Part of a small language model's weights.
Architecture: RMSNorm before and after each block, tied embeddings.
Training: a variant of SOAP for these matrices, 450M tokens, 3431 steps.
Each number is 128 + 32 x the weight over the matrix's rms, rounded and kept within 0 to 255. Layers, rows and columns count from 0. Numbers have three digits each.

# layer 11 MLP down (transposed), 512x128, rms 0.227, rows 13-49, columns 0-127
156136096212152124086135155102117186108158114155137148151089121037145102096113126166122152100090121084081104133186127117164145137144123158107107174110125174070116152106089138123158139083165175107136172069089087120113132132138094105120134118123099089130115151123147142129057165163055138106092123085124115143166156149112091128191100117151111143065112098148122125081090116120148161140177
128115119154129160120143089108129125112111142109144110109135136150161160119096126173102117169118132107119123145138144105090143102105112121144133137172136080119112096091129139157161212130094103118164170104088167098090131132104110126091116173107123101050110120154078123112167104167105181150150114132100124128113127105111164142119066095129126137104177130106093134121135105144170111119128
058132156199091033131143161103126162139124144115131090116127206102124146156115144119115194110143188163120104179106146075104152118091087105126148191096185174136143128154079072124174098126143083157149116155166182146148099136117097161149084109171098175108135163054109126061148165091149099058124115129181122093057184108181125176087206117110095169182128162102097108175130124125160209074126
133120163172182106114119179113147109128120126107115121148146144116170107114079065082086104184102095087139158123181150137099105152151101151154137120108065116057116138060109082132124119134082133156107109103103093141116084085136123161109161162142123108100094174112160097124129123154153184124161075106160156120163133127084136108182164110126134089122155148156115152165094083100143114162119
173100182164178147128138139105095151121116151128101115061105169127111119086136148161074166173102120121126113137075126145167126140120142156127189098144182126142139116128142113122122146079154103104059134131133104099106143137135107139131069139105156093116160093124121105151095129113102129170180148111119135093174123112157141098156094192150151128099181148132065162104122107119145061163127
171143161095103110086147050106067187129110046168173133118146158099081139143120186048178104130103166146118167071163108095130153167087123153082206052144142073111137139138166130125094125212146117176149128090111077160116173116170130170160143112091120088135164125138149101120145116138183109083175160119149136151107163089122126113129149098141123134105139148168067160161158058164150139122158
132148107139037111121194136135126165125099118136091099123133187137111152126118139097180127183124179103133130084160088110110121155139141148119134165135151123146082118176129137138097122125094213086146096108137137115095113143153089118104104138072129073134144126111137102106203155093105195111137134126103121099164171115097109148107122139118086136109124166105112089092158150162150145086116
164109078150126088096132067114169163092088146122130094150114127157136070152181114095093104171145138163085154097082146092151160162077161135103049156126104145128079118095132138160156100115090149120132203097134166117174100150088177140104113107194102108148177102088158104144108152145074094138109080190160116161093101096127167158132158147126146117122145118130074106113025110118130080141194
164139073141130138186116126166095133169082126133167137154144175114141148096115100163084108167127112116121107127147107102115124139104124111128144121159096128167044185119119093150133121134111120143167101120208111156140147069133131138148123163096111033070131122086119067130149085093156140119105169156123160132141140137114092108142109175127114139115112187160210112122112138123090091135109
135146109149151096113134140098213125096160132127092137128158108097138142133133097139156142100119157190128103110110154150066077142118096134138076111144108130098113126108117133128106127114163145126138089158141124136149139126156170109117105110109151158142061078131126151161111093172146150158147151149168092119129098093173190190109109109144100107109127106169137170130114102094134102095110
101152115117098132109111149116136127101131072116109158138098143113119138077120095141140149130089161133117121119132153156145120116156135130075101150172117113101093121112226168114157083125144110143175179140120088160126093158083141111103152165205115170146164167149052152111150165131164123137109163099160167161122157166113105144112187156206081160111127097159119138144130096179110132142116
145201145194070075167131154062072089106097110177126147137115123150050134125149163154135173137160105069142191190092181138073175156135135195128107166090221188086087118152140145140182170178157093090094167075138113136141163112078155121135137170114163076156150083178112144156079183104120097161131168101096112089137095115051141163099129155155158135120139137107184215150152125188204196137110
161145142088083091105101103060106150127101163120136093149152106161109164156070107071157182213161082158137135165211060183147158153133111119133132109046156077100171105156124170097056073132170204140113115172158086054139138219163122131112125141068119164106117097089125161149106185098165118110145130151129096083211096135144145135065116103170129124114146159100138102144075148104144089103150
150128091124096094101129098129130144111088110143170169156194149034063100116130089103098174100109110162117110150114143114154126143180099166102105097120146138189092158201189157139077156094193132084161111120128100109178102106194106151147140084150102043104121066147096140175142164205092142150158139084034136165163082138119135120072140120124076141149143150210120132137122168098156134132084
139153104125139134163174068135175154074136062128173108104099138147119111143100078092142138153109102140073109110123128116121093145136120081138127059084118149191161105156149141074163077127145104182084178152184133114102168151137098094168168133119112174159121118107110138162138147119135121118154155068100116142162140058116122090129129096166247125156158070122120103068173148078118170113079
147075125148115159142124192155157159123112142126235093086156142128083123110125182153122114123113117147097159060141102152144132084042126168132154130182073108188122070156048126166130108141158108131174130152071121143142130121135153133165082143141144152034178117092128115165119160145177144148180152130123093055138155097155114147107138142158095142100100109122118105121154115091123131080127
121124082127170110122119183129068074069119101088129149162106104145132100160124150129146089099094115155118141154131078165082139044078124107113157143109141049103155166077153103072160142119119163154121122142122151103157140104090119093164175132132120130123139176140099135107150093099105090095082169104182144126087050174116117140097133138178109057126103112067189118142114067098113143125197
157098127131092048116150105123141117142132127184135129113147149146090127157117169110105113149150159086126137088163120143107147093154138115119106166129150073119134114144159136120081141125128090114156100151094146131111124112129141112170096106134105077073120146124138085098144175155118156171117108122116155130138120141100109102154121137120132090132132134117120125150115134143157135150124
127108119118181089164137091099133141146155180144189129134121096119129142114079141150120156104137101114135186206109133087148069175192186086160148113193141121132048152178074086140171101139119087177131102087096095113180161124139130106119094120108099164102163150141142137107103164088159110176143164146100187131122168112101092181042169073087062077112128086076182094111152136155169197181148
103074163111080132130075142142104164156115151123105142200152135177189117115149144106091136126117139107155115059085121138169164082050148100097103120127105123085133065108093142130077130151129123122175112105136136136161133169114132095079129156103127105118185142153129135150150117176120171101118105128090108117112096144126197100064099092098121171127090150052141132145181132174105049152130
153099121128138039121155092087150162070112096129140133168175125124102143147114118093131159141114104108092068094153135136138190111110111160116168107108086169150164093051099063170150096076146197132088138255106132192112121131082130143159052128124132167160156056172158132117138138202107128136177130125100102187141123133203166148141138174090189064109148120165118080066055193090134157163111
161077130202137126070151093127140142180132146151179150130144134142145096145088137167091124112170126137100132123098047094173146101099109170133098092122133098071139167113165136066140124123134102164117119145114142162132146139196116216125097185085095067076093102096154113124093083145153123112113123121125174109165120100134154076149142160143128107180104148087184164080131164108108120132162
156138180133129122076129156108088085114138101167136180093131100122162106128117169149164121069172159105107083094079148116176119171068126115081088092108109139117141053143190152150122087147129103114168087127085138141150086137155115097181084074100092095122146186131119098124098102134127167082136086184171194138141112143101168190115106084163150102088141091154161110151091175123053108156150
130138135093145159127102156095122089137159093123108101141187126135142109127108100067126112145104158145123183133168138140086101153171176113162147086117146160141147156176133135085117107151116203138133137099094120167165128149076128192105090136078171150160121197132146067161135142172115137148120106163138142097167108172113067152105166147149110139082070101150120154162142163159157191111111
168156117079125088109166132100110146184190091166157133166041075068146154162163159114136167153115112158126117054126158164150118204175103103111127162167132165102161151123110116112121119107094130174076086176109108003103178049224096120128088144085147083142159172158104148130120165125083075141111075132122154052152074133144143109133148147125108123138103150077217088188065228097119069109143
145074150133199116184153110096163109114098136130100125112103160132104129117165098088077139125182180102125115096132140122103162125166134160142168137134073161107108046103149116127118170086091129076130089082117173156143146112106131113167084137131137106150117168155139118076193160159160144146113134134123105171149176156136096148114080098145126109129128141120145114061147114124160116109146
107133118181171109117135142147139146100145131154166121151092134101141135128091112163174121094152166125059114158127105144111143088122150116122135148054144135157142109183123053129100134160160087094097128116151118185090054130190153095102137105120146118091177137165081126106139082162142146131137157118064075123169151142120094101096170121151134148088105064136103136139111113114137140134117
169160150123138179154050173110165116146157101126118122108125123060069112083115117079122180190180069060107111090142063213100149119120082155123161088158132132076167120120116129183122100116161129174088029154144127070109149163170030107081127031111139155083137065215155149087086145101125160140118098129075066156149081174092124129160115132151104156158117114112125120138153139096149172223165
165121137160098128123119143118182141137128152154140099100135153155095135108126173168116112122174129102121141166109135107178146099107130176188173154075159160151081186072148111142121123122197143124126218103118133113149099157137117067116114124131138124153111101129147161107139107127131165136105101116154121125159164137088155118106129134141125159134171117170164178079135112176157138159177
156215113119152173140174117166083142135124122142122136087144100114168143139246122113157112146104150186108135145129153124124158128089134183081135125087093157136140126183095097112129080071134131112074071140151159145112206130140118106150181108149125109144165131135141076141073104126130063124114203164095075127095142076102085085112155166116133112099105136168098132140137161119083113128148
124110189140166148154084069150164089150059112087144067075164135161166128152092076146164138081162131130142122120071177074099109129116148177131169109100158116091145255132147139142149133139149074124102150148096151133085164153153125094144117130181106139121110098159117119095105080144057110093174141136125125079118144119145137135130061100179110131185107118189080115151156156192114145194126
088129173144111121145061155145118085166095085118097119128152087150179140142147129101101160065103166151121138146126150131069124126136100140080148152100150167127097106128195133193107138188130145076137113112156115104152149146184086098170117114090106154169126125173164144132144079145132120143122104159122154099137152157130150157149132120119125090149134096149110091127120159127172119138109
154103137146077098124170100118083106148137116037093191088110110173120071148121129133132119126122143118079091121103090103095131121119127123088087121122095132087124163089183107166138147172108186116151148133181099131141085151168103066140125130110110090098130057119123125161114148134162077154180073100094103122113085088108153122184095156161147088168159175138182181161149185114142085074093
133127119125173096141126117219108095104086138107140124076147113159125062148134119131192091191058146145151121181120102131130129104118146160068178135153130142133160112111142136068152139150076142121148072095091100152086156128137155120126185116150078078112203132114079108195178122141110149165181161104109096105104097110127099162209146139127045154121128087121112161120127117141012141140126
136137140058080130166161101104153071100146112097107171119111119106163095146170131080109163148146100132124117141125133095125086113117105090134108099178131167114100163145091109102091114103099180162140130108162134085194162138130142170113161093126116177176124108113110090205119164100094111125118122113144102130127082089136146130151110170108113113150152157153153109176126169122124145125090
197126114116116119127152138110111099118104126140119142149107123131096147110137122159138086124153135137103106109173137079118154112137131112139087143073135125113165106144122161107103143115143114145194151120104156148108128102129128131190115159141152129167129188126098146081118194119123166131136117103103171144146139116119099130105143111167104153133086146159156115126135146164147129153135
118108151102098104159143133106139165084138140097123134129124096149116129083150145150123158140101159121137092132136081147128126166112125151110131126127072147106075133207100123187177109113103161122147086131114121125113172159130080167159135072103111151145105085112144120178105133115142090136130165117114095113183162161111166122156160123138126161097106157121174173101155158191089103098126
# layer 11 MLP gate, 512x128, rms 0.258, rows 14-49, columns 0-127
124120180111166088126186111165136153120107179103124110118102093092159129147097130155104164165153133157139165083090146128111165187059025120158122129145151101104110182119097142098172164115104178182159122124128187097114098106054125087179138156152115146092125126118137133096130114181041151125160128144128137122079113106130159141102097136085162078139074131113116164140120147110136106151167
139123142182124099138051220163129107106053098084119149113184074142129152105118126127155072120133146105109061116108162100125132099078164176123086131129094166125116202061143105176128134118178137114140156068069153184098166067153127071051167138152119107094165147118152188136127047081160173217152117083121114174095163150122171113165111208119080102199103160118101106158135061125111067165118
084189150095111122128145119108132109200110106168124157198096167081074128144094193124154114055165092182152119103123135123167120145112195147158134156057158151164057212123169152139159160143113130141147135099162123133161179098118166112132133152103114161086131207094147107135109126101059114112123093158048134146130144172161049107111118200164154105114109167138153101082166167168078119166164
096139178131100115125067131099143131135180084116141118199163140083140120123139178084163158110145083122114143118174104074105122136145145137107176121143145142126129126198164147113157114108126117176077158114036113137131110099079141144161084133089112115140120184108154157114115142164123090084114092160120107128104072155150125120160166159107116122163150146118171137136110145138108137130082
097118112115128160115067117118177127074083155058150140142153076123127134074107144068108172172152097170145115096189146112148145127084153159113087146159182160162137072158135097105091083117168178204182153151109144112188114081173122114134112121112131125106143145188134072102175146119126179159123155074100193167111120133136131159077097124114069144096174172209174130144151104095129129087148
082104121149222124127148155149148105168188105127141098135119110144156069064141147142121114083109080130089158144124137103111162089086089076106101101107151129133167141153093097064131116080084145160141145129095147115156164131052186131159151141170091108126141127136109123140079114120106135132123102137137157162085102156107129134078112098151162131177131171138127146127053114119140148140149
159095162100139124121132176092109166110029139076119057149075168137130136062111148131141118120124116136143122132111099091144109112146149127164089128107104140153164160141107172072118140083208105066093089115143099138115162051158074095140068135115109157109106120090188078131169126155156166194186108154149155142109166151121153149065132133149096150090160111080094143184189142108085122171147
151108157116099100107112110079124185186104112152095109154146111099178104154119136126123124092151120136153148147195134124128105083167154153120096137138129077121194119156144213126125125108047100084108141172113155109123109066130098134070124143132063113134139135142137132082101114124127057141140134163116152139173138169112192141130157086145185158162101099165151089205111146073122079180141
116118164067124153136121144176103119127111111123142126141113118121133103112080141142120099130155111098107129117112105122189191162153132113139197107189135141147141136133121133098148124123110128117136152130101077140109110130117077113124150098154111094139135207160095112138141152103123076139098061135050144124067119137141081089126148151070131111120091131110125091125109117155128122107143
158098054117142069140136157165113134114135078096126129081151121137124172069103118172175153096092156126092105154043181110064149107117084101080168145188145085118114097120144155147124140106091080120082112153141124125135110118106148150169112136128116140131110150200191141120125137203102106149125132157116144114158129140137176150119118142154151119099148106129147126157093083103112095164143
146151206120138144114070142124095136126122151133090132171157125130085133168167146102142124081123069119116070164162105144123124155146094118142188116146122126151116130141158155116100153098129087139131110113090103127144142090211118153167110162132188149085187135143110128149144086194116172157099129102099190102136171184167178080107144123107118098125124160112180145094072094114152113104165
091116120159097129176201165120091111176082133129119160118143143153101064134114119088253118085174125147172171144133106129094114162158145090202130177099125115159086088138146158104165123101120138147136175137114173118162100162142148175111166144109125121174102175118161183174167102114183081149098156151147117107110106181128135144149096142149109129087083106149116106181119170165130113130125
164141135107161106091110072130140110067122079142148084125124102096109111189137070125128109112069096088140137097177160104110082129151112065157168162083128074104149145023105086125169045192098150162090072119137144129123074166167075158147130157139145170154159162117173175125081124075137133133144120112138192125083129116133102141146150140166116119118107085132169178094165095204157122173113
074128123079076122084194083057100155107120109099122142145071142117113185032099090163149159091115147140184143098152139109148134073120166096087150114126097138111133122149151115123120111074169181126148114193159144138116145092137145179106101101111146123203112050179102166134114219172136142162123109164184058069120137120129155138140133158076115162117137150114164092116092126148153138154091
085131110175111162138130127112118127184068094120170131090120090118107148096148139155144128055096104178079121096163107135167146124078131072106160125110167143139152124142091147121125106136124118127132121109112128111134141095071147122152098136158111071083205113138134159158103173147096108178170126143136159051139098195121161082130147129065056209112085110098120135084187147107107147189130
133098139071199122143127182128072118064093134101149126185083097158139104092123179122114078111105098130178140151121133182102136037119103084129171140133121070077186158064122102084139103102127154128111112134098129083164121101066125133162164144148113122131140199129145108112139145099082090102087146109171193094076072120077121146129149128185106086121130108077186165116105085096110130164142
166103151110135126135120140122150079139094130140132123102117150145149101103131145131140088149179145122165136138134144083159189108183135117142099168122109126135103154126113121117104174101096100111147120117085165139131111090139129116154149165140118129158129093131117082113116180121085122153135106124091158117044123156121125101132156124132151095104144131160160076154120097148153129133108
078108200110149118111135148204054125166120183103120140128095105133171105120072128144082106024134123174141125148135143094125120116098126128116100168127061116160137109146138152118138160123092116138123112144139124109109149136157128150152060136152094160140172147114149176110121134110051135151143108147109147154081186139115100154150135053032111153135152131098154126092112101111121083119122
153098177119118156107145128110144125070153185168120047136149190137141159176195159141142120121106118146141079101133110173126090131111174125059120142175118093080165110175151112079132142113148164168093129125108167139197105111135112117185130129092134107075200117090163141108149115106131102106111073126083161090096138157191147114058176117171127145065137113056124079131110148146102117100126
108210165111134147092103189141155111154107240066107104080123091060109104102044120099146154082135136155111152135117111142188111041097130129090095108139077124090162088183173116113147145185120081104130115114158198105074141146145119100124131124153133113125115084099140135172113151083132166188106135111134066134154162123103147198137091095162118095207140141126162163167189120153084097175169
162103150168186104095130090151110183175123173214195180146150138128168076112104178154064064090212123108065152164107075099154109169122156126103118144105119106088108158116159154108113140103112099179137139118100176148138148145220135189113095199164109094110127120100182100089108124153105142143100124107136186129169152154156159091142134145130117100177065167167133125105086122111166127118171
175109191128129134147117109126144138159195084086127131087122197114115143108114151052143161131177101103129130139130094139119135160163122138165129076113140129134124081163166098141183110120126136170111095064133137116189142193084175112156117108111075158115142112187089189085089145135047112000119161125156134169141139104132153103140118151093184154217142138082181061169123110180113109142139
166145130132165118101176051123149134124092161134130126062092165083119117107081165164117115154105102134154093131086141168134123118082205097160055141117067104148160102166134099133155147105109125138142147076107159064073068108122137097152135132107137147134163094184162122134112140136144139147109133107169042125111083120160228181141109153142128137167102131154068114114110114094126142123106
147159109135120142121110173088153100170143203150104145155128153070109121090157130090105186134130154145168169085173136138098139130142072052092141137129183137155168112151089082061130142110100121108135137132129104092144185185151128134168138124175105100154181111127084112157107073154084109112088091152152190128130140173134113143104158039095160100130165120067142110082176179115122119081229
123122148115136091076155075089128109161101095149167111101141131072147159110150159158135105119107133168179084138128118057108141163121158073115157110130089153093114058166165122103054149126070125123131064078089098075127123089070158106142147150142119074121111173120184082090134170142131171128130162136171074116134157098114106168094119153088117126130107116126090111164098159105109181108090
168192118116109123128133127136108134142127127156166156140171075169075216147114147105177130144101132142170145150125150115136133165152123164117154094106140195150138116140099116157153121130080133112098176097136092106069117175122148104209098175094145099165123168122156098115087090216117172094122112140118120140168088178128111152129080093151152085160140131101137075106127122043090098067097
135143136147140079105151172123158098091156077099111104157104147131138162046191161127117145193048057126111176101138149097122130117062150117057134162095132150137081145090132124120103115107155129129066154114051144121171112137129184148138100119147091150171131189130105146227155141108085065131099097144127178106131133189136139095087073122109145140136126168126146107118092108095157141131147
185156152165099147097103116109193136149103157139144156097111184163138169135125163091121111119140115109107120158162169148169197124124148157132207195056221123165131147075120110158190113151203176102144158136148095191121120146101018078126142111132105099137171147140150181140144135124111157126133097068111091107155187122129113122109164166120165113143168090188123149147145153178101148132177
183149135129131153124173117216010105139133068136103154141155086074173141120204106114145137159107153154122137097139128127087119083104092150081154111036095108141163099172107067121137097099133173125128110138177130139135119156137133106124163140125116139090171180137100139132093115134125090093108166112122108092107130103153128150101138137098081102113140169165122116144137175126149088141135
146127126162119151126144150134116148126134162170122140159105145111145140160075135178144150096101120148137171113155155144070124137168157113137178116145145107135129160070131123160091080181159106167127140191146103111131127161157186150111175115138163071135054189165205120126141080097075151058153105114118112133092137106155144122122119090098138125084123141097135098161077159147085162143179
082118117120159088127139101114110134106118062115118137136073183100149162141117117098110119120129110111153142151138089126145131159131116074160126147147141115111060144120127144158135146067116135089137122147145161130156087095161127095184154107128115120167147148115101105119163191126118119124087099140105100125061134115177126154148140168123091148100067140105141114157101094120137140138130
151110101104108169128093166149117120167197105125060133166174117175128112123135088121136192142092098095145102137085156113161130158180103123128119114094141111177108096085093121131198133121100116164087076125147132094139168094093132140117096111135127062097174147122102096152171104129102094076130187145085160162145109135120091199102077107151187141077114152132094100146143092133140126137067
085164140121144168166190175141076128170058121114107109125146131161108083153110137070209141137171169122175145097086145137134194154132133112147088104147192119123129141093104082074111180164113108162140156132130095150097140107029102164143086095172081150136191120158132151125189187190127133133163137174126123061127207179164086120164126122116076133126102132094099135056102167145108098092135
056165131163198130110141178137070176172162141100153147172136117164184180098122136099146092093140107205143140107089111192151177121148168088090162179120141153164131139110143102118104153155119122101210113153118155128083112081077095075124088075128141122176106121111193130119141124185162131174133145132087126118101110122105092066150122116180184123133123148152155134121144056143150102069158
152141141149127154073121136123122113126125151145099105129136115099123167129134142106128154079106146112104120111155133146135197149146129109094149137102109136136136140105111152145140106129114157137141121125089112146101119082082103142185156147156133185149097126133149122094123154109139121081124147138142103132147120102090128151104132089165163110097115098131129107152147161122137156112138
194170068173180126080151147158116134128077121149087141196097152123100161132109118099119124112112095120160213061117165074110141133148135148146176094147176119134148140045171135100050095161164057167140147156159122148146098145121197075164087108158123066124201201126118110093162120151097135129149111089113150144079103104142133103077124116168144068164134076121045114125108106070154131151138
# layer 11 MLP up, 512x128, rms 0.273, rows 14-49, columns 0-127
096105136130137132120084147139135135132126138099114157105121144155108130146135178126123120117107128157078131189123078133205086073197167157105098132085146139169164138180143151100089091173148137136131060168153112201176147121193122170081122099173092155162149141132094133138118173116161127136104118157146157120145119166156122111163161153123096095144160108170144091144125149157101165091111
097088142140144126174190132110046152091107120170154210148131084085172074152086121195151148176134169076158162112071153085131144144169093140159088120126119060135169165095106089077106134153121106140165125109102055144146202052130169128076129136171096168126129143161117134166122061130211147130157170084080127123134125178114092110129116149099189177103114095180140116115197139137084128124146
134119066103058141100131076152062163145134136133163162125121126139092142175140151172173123072160177129117137160062062127123112113147158135064156161106150142176159108184135183151119120097158086131144179135128158113185187179113155127102059145101130165116169081104132136142139150104114127121119178149108089098106110117155077171135122129147134174140167114127148116112156151127092142116115
093159118117114094109115101162148145163152114132157107209152106167131133164105123086143090094139115123136120117146121116121130117138107169169105149139122123076098167151122154108153091157118150138140108103123135129114122151107144089125179126130084157134154119152105122121208126173139134066096122151101145198093142174109086175130165103138118131154094148086194132148121157136121166116125
146157091147101125134130204125114124179177110100102172166120149123107145184111094111086090126129192110115076065148139071127095112154088088124159104060090084061150175102085181171151156064071115083126121162120175162135128149135068070088154144069104155134107128105095179154112121151104147139141090151164102104115167108101128210133091042085119134101125076108133148153129173116133125095118
121125143100202133127092108074138102126153123111156147140111120127136167116120116123068118082161128121160118167120156167147113123134097147148136121115132135121157114072095088079176120125160051167129156130161134152124154104102167123135154158148169170100116128092113121145082100187156073152151152062160126091144080096132114137128059130122132167201110087114125188121125098076135134150162
176177130159109107096130152102124126152151176092128143121097054094089170121086159177120150108106102184167120138135110174052093145173133126126163104107110113143186154150098137111141154113165179103142065127198146123119143123175128135154093149097088157136053113125149152123114134167125123122135084030140136130201110147123159134070126075124083114178152134122177156105159132118054099073111
109135170117141066096096140102142105065191097118121098118104114170152153167101177057154144127096122125085126129095147145137176162137128093105129197093104133152162088135129113124114157121163141142118108143089126123154122139114130142161162084102111172110134132145132178154083181106084135157118146117123074140185151103113142173076116095119104065108116083085077126112115095126127129093145
111106142081161147136111123151064125140083104143114131125094110122160121124119154166067110097125125123127136145121088092178208088172096103193217162118117136147160168151123135096129132105086171175111105090130175139104116139125068135108168112128088086092175132131130102142156176128096089095135056139041139135144121170168119142112089139065158131124086157112151070113176142152136141122131
106106118141167201138100087146076139178146148107137107128160091140153133128115138110134112117166109138179112156150072106102121142124092149156184134125134164179129122133096127105109173163093127121121102103125144122139148129141127106108106107135164083132094130073190091139117105144109124123143140132095106108152104089134162165127069121084163123149119131126163130133106136094096126112142
129114133090172149168086118170128108176196135149145151155152151132134147110189094189099137063185123077157067129150125161128101072093102080141142150153091110097132225095121189133094148198132105121210091114152157170094085122153143107146160054143119086158171088136181167124137128147095152075105012087109168119089190189042226135160145094116072138160096172129113106140095129144144115151124
122060146155152098148094080193117131127180066149156085115027111164143108047138184111112144044164091112203084140161141061122102134129143159177120150168088179056164153193127164132100101124117106145137142128123098142155108144197141105143156141149121142071145111190119066156189061170106166121083153121126085140139146130135111143111124108117108120193139133119098116138137078144128109136100
100160110141149158140156111137064112136159125144151116120104141166098136104161129148090089179121131151095155125158069141082103153113106167116183150121124106124154086112094082162105189141109090159193144119134116105174123143170118145084018143067118094108128134170138033107117085171182097153135121116147092155169091181197118097085048142138159093060143177158069041171135096084135144102128
084161110100150094119126157093132129147114168173116147163167083104140145132133132123143109167133124136134148170140132103161190104088156083130068171123150067089158129148171107140135153136164176121137125149079173144147165061123128122100090187103125150092067075102132064148094164105103111130104111147108115104092137120181138184125106189123083135160146186142106129181115124113114110161143
142170093136143135116096077146165097147161126111097153113134197138145165100137068087116131139148132172065077145105111125137117123123141088110119108061191082073125166081163147151096155171075117103139119129143184180116124139123136184153167147137118142116158133189101160154164090125107100065147096142105132131094085125194158119092110133142084110151130162123096163107151102130143135105131
130149150107096141158137077114175169176141112198118131090132137102122158087134115131113168150153164102136092109098164109148123155181125162170089116143102219148098116182103157145102139127155133100130127161152115184104148146136113149139100114135171123183122086133137079160065163171151147154126111165063109127149217078150131121128126125063123175082149147160070143110133145151127129102096
112168091179170141127116116135129130114119108093111094133132108097122158099172083099128178115155119140131109147131107139113132162145134186122132110078142154103086106097103102153164205149108161120144127160134093092145131170088136147110140109101160133151180121127150147138141077129178112108132136105156118109128128103153158152107147101137147194148123102138116165140145096106061107113106
103139162118133121119157133137143178123053068084128138102162147124123155125110102070158146143114110135155146100100195174200143163105095122172121139053176085128097182152105124118100061150138110113103110123154107113076098130063136106055171045139163106183171135174111202119098149178105107127170158115098093097113128099110122151102128098123204135091148000117107180129125176153079174195078
167167089134189147133114129142123129097135158102077137113150135121079126145063137214141135158082113137154113158131131151151145156186119159153105135120135116193116176086184132120186137156145108161085164157143147095098125136138086081167140149141161156102118125117151092131077105121106179142217136146153085150142221118116137138136132146174130128099146136138097155066088137060102123143173
161165118191152114168139144119144078134148074137100104136163082147142117136140078121067140162088142162125095058121086085110172134148108164110109117153144126124116106137090094107164177086092145152102037133093115163141155074159115069105136180103140131151012161155069150111165040198143089163123160093148079075090160042049098103061121160165147156188110148250113139150104095070135169085105
113160143124151193141141146127167159098112085159101151152129108138099112106146161101168148157123147134110194123094183137144056138138171075152119144116105127134088194166087117155156151117191152062132119160160082107114151125088128103115125088153150133184159100150076147156184208123182166158135082067131151129100086155100135191160143152111151160181116104120099123183119138189160154117070
149126130130139166200096127112126176133082061126112124120151128112125188129131067154080109199031051177126145124160095105093178065132111135186140187120119140103121154101113077129088151098123159094098103125179149171117125124137087141092169125129136113085135089183137139107115130141141162145107134114101099098134123157148129133165137132091147081185122177132050094125135111120169161107088
110131107128152150133121156176139122143137161117126179140129118139113133216133188152143141177134069074134092118107163141165119097100118142137103177122108097164100183097152123108133153129145093127167097103129142051158161164117088087178122096137145071084124109089125206112087120132085122064167129119103103131089188155140111108175105058126139111123126181139133102111175149106051089169140
122102157132129186147138081145144119096111207127112139104186156131129058129178130183140080133153126159160132160130126100180138103188124110104179120108130029170082179123141124078100170123103196086236153130129165100125139168058099076110191081136158125111144076122082160119168145128233095137140163130127109109072174117126129175166112136152113151089118086116141111119191143156090173160106
142130155145123147091125192172146175124147140110156150144120121152160160107139146118125189098154057108123083125121117146148150070098102120138151149113132083124149154118126160112146080113167087162087163093151109119123131115146151124093146095140107159140168094117066153135066128138128154107162069103114139117152143130138148058106149137108093121128159116122127158165217166114068149143113
163145151092117140121124074143142110130086180122112116060116097148116103105154148175127122123137093079186129106143162077143132104154105188131116103186101128136141120097184145087157157136064171139185163140083114153148138126135074116118139106162100142125094125099188129092162144108104093143108132140165221136115093116160138157173110125126100101149121135085133153109087145167136092118155
154074118142113148109103113171138137105115156090192133118157112169134149097117150114119101057110128106105075134113179079178099068119052108118133157102119096053155154080100139125111167120096104129165176029097142098168102131156080123131101078136123078104160132132174104152063167162116155060095090133112096142133143177231202113055104147097102074140111067131134154130153120119082153149120
122123092083130136156124146150127050120129090097143161141125123118174130103095060126145094135082169182162105091120146182094037133124174052100075079183126126122189081205107126148113126145141139113175064168165156160102158086118128165148183139181150158165100141162120163159104136126147137165146132082118153165155134088149155112132107112148108132058124071100104118163111102079118100109130
157091113153081137186165162115080137089091134182110159109144192103149177071123134113041132148108151155138122056091161145127176095138108143138132112153111147085137137083141106156096118111160132132133111108140165099114133172133110134156108128094146114140101185155214197149185179091127145143103152108114119114147115125051167135122104101096171143105099145138107135175088125105067093138175
134154113081141120128127142116133124112154169157101104115065151148178145097148128154116195146186151038136123095133116120181155177156100157094087113138108094151144142128169170168191160117145153071164148147119112108210103093192166142115135113110104107078152178142144103095178107096147176151082095100151126083099150135140135098125136120113170134098115127110214073120141152129119099174165
139146116100126120136194131110147139115116116139110131132117137137096129127111146133119124144118111115118139101155058112113129152119186115122136141125139102096152136121103128112124084117144100133155136149129135114071100131128123123170123143126096106113140164124066077108118162125124134147132081120157101154128135139150143152154139164111114137093138191133110143121112082127119084058122
100122066115142167090103116179143134110153118212161110181109101131159132156102132137143101173112108140192113087132158143188125141117161163176121116116138134164166130115121133090104096123120151109145105097132158130162159120098168143083138085116123111125107173167112136142150160122151168093114172134130180150125113115187102168055102137112129135123075163135068097093132116166129137122119
124131110132152166121127172105197120152145040150137123160093154124122154157104125117089152180200123142166104164166116142117082186123090108173119096129161079123036139078111103128068106160147112114156155099201097159187123188128113104101095149101083165115112115126159101104100093142150125167103130114119170163143087135129108093098074127146186112204145187121131152151081109102122169148135
102158134177168151099114137118093143153164182109125136130135162176087140124170103106104068096132121168181124151099049167167195142140149125131068159140142179131116107144085145154139153151116122166158112127094138142083150107116108104129153112086134095128135115144188113073118111155109121177121165110086119161158100116129111163156125142190173151093100136143160116127136071117159073157118
108146129163113157136142113175159139140114122127108150124135130131157130132134139111115151126103122130094169142113140188138105126126099158142159134169116139133085160136130104084152065140095108092102099114151112088149116126128153132089104127144109154075143102135134110144134091125123084091138128161116146128101129162136144120164103140095157141141136155111126133122131123114130114109134
170169109158182165081123202164108065154101137174144137078069156113094148163116137068076097134157127120142121118145193146175122108145189163102156166150140104159138131073143160183080140126140098157150117130128105128121150099145170163153126127099141169121120185106161136110133147159115208098113084095194115136065113111166083148102137104080135086187141133126115132137097095111184143174138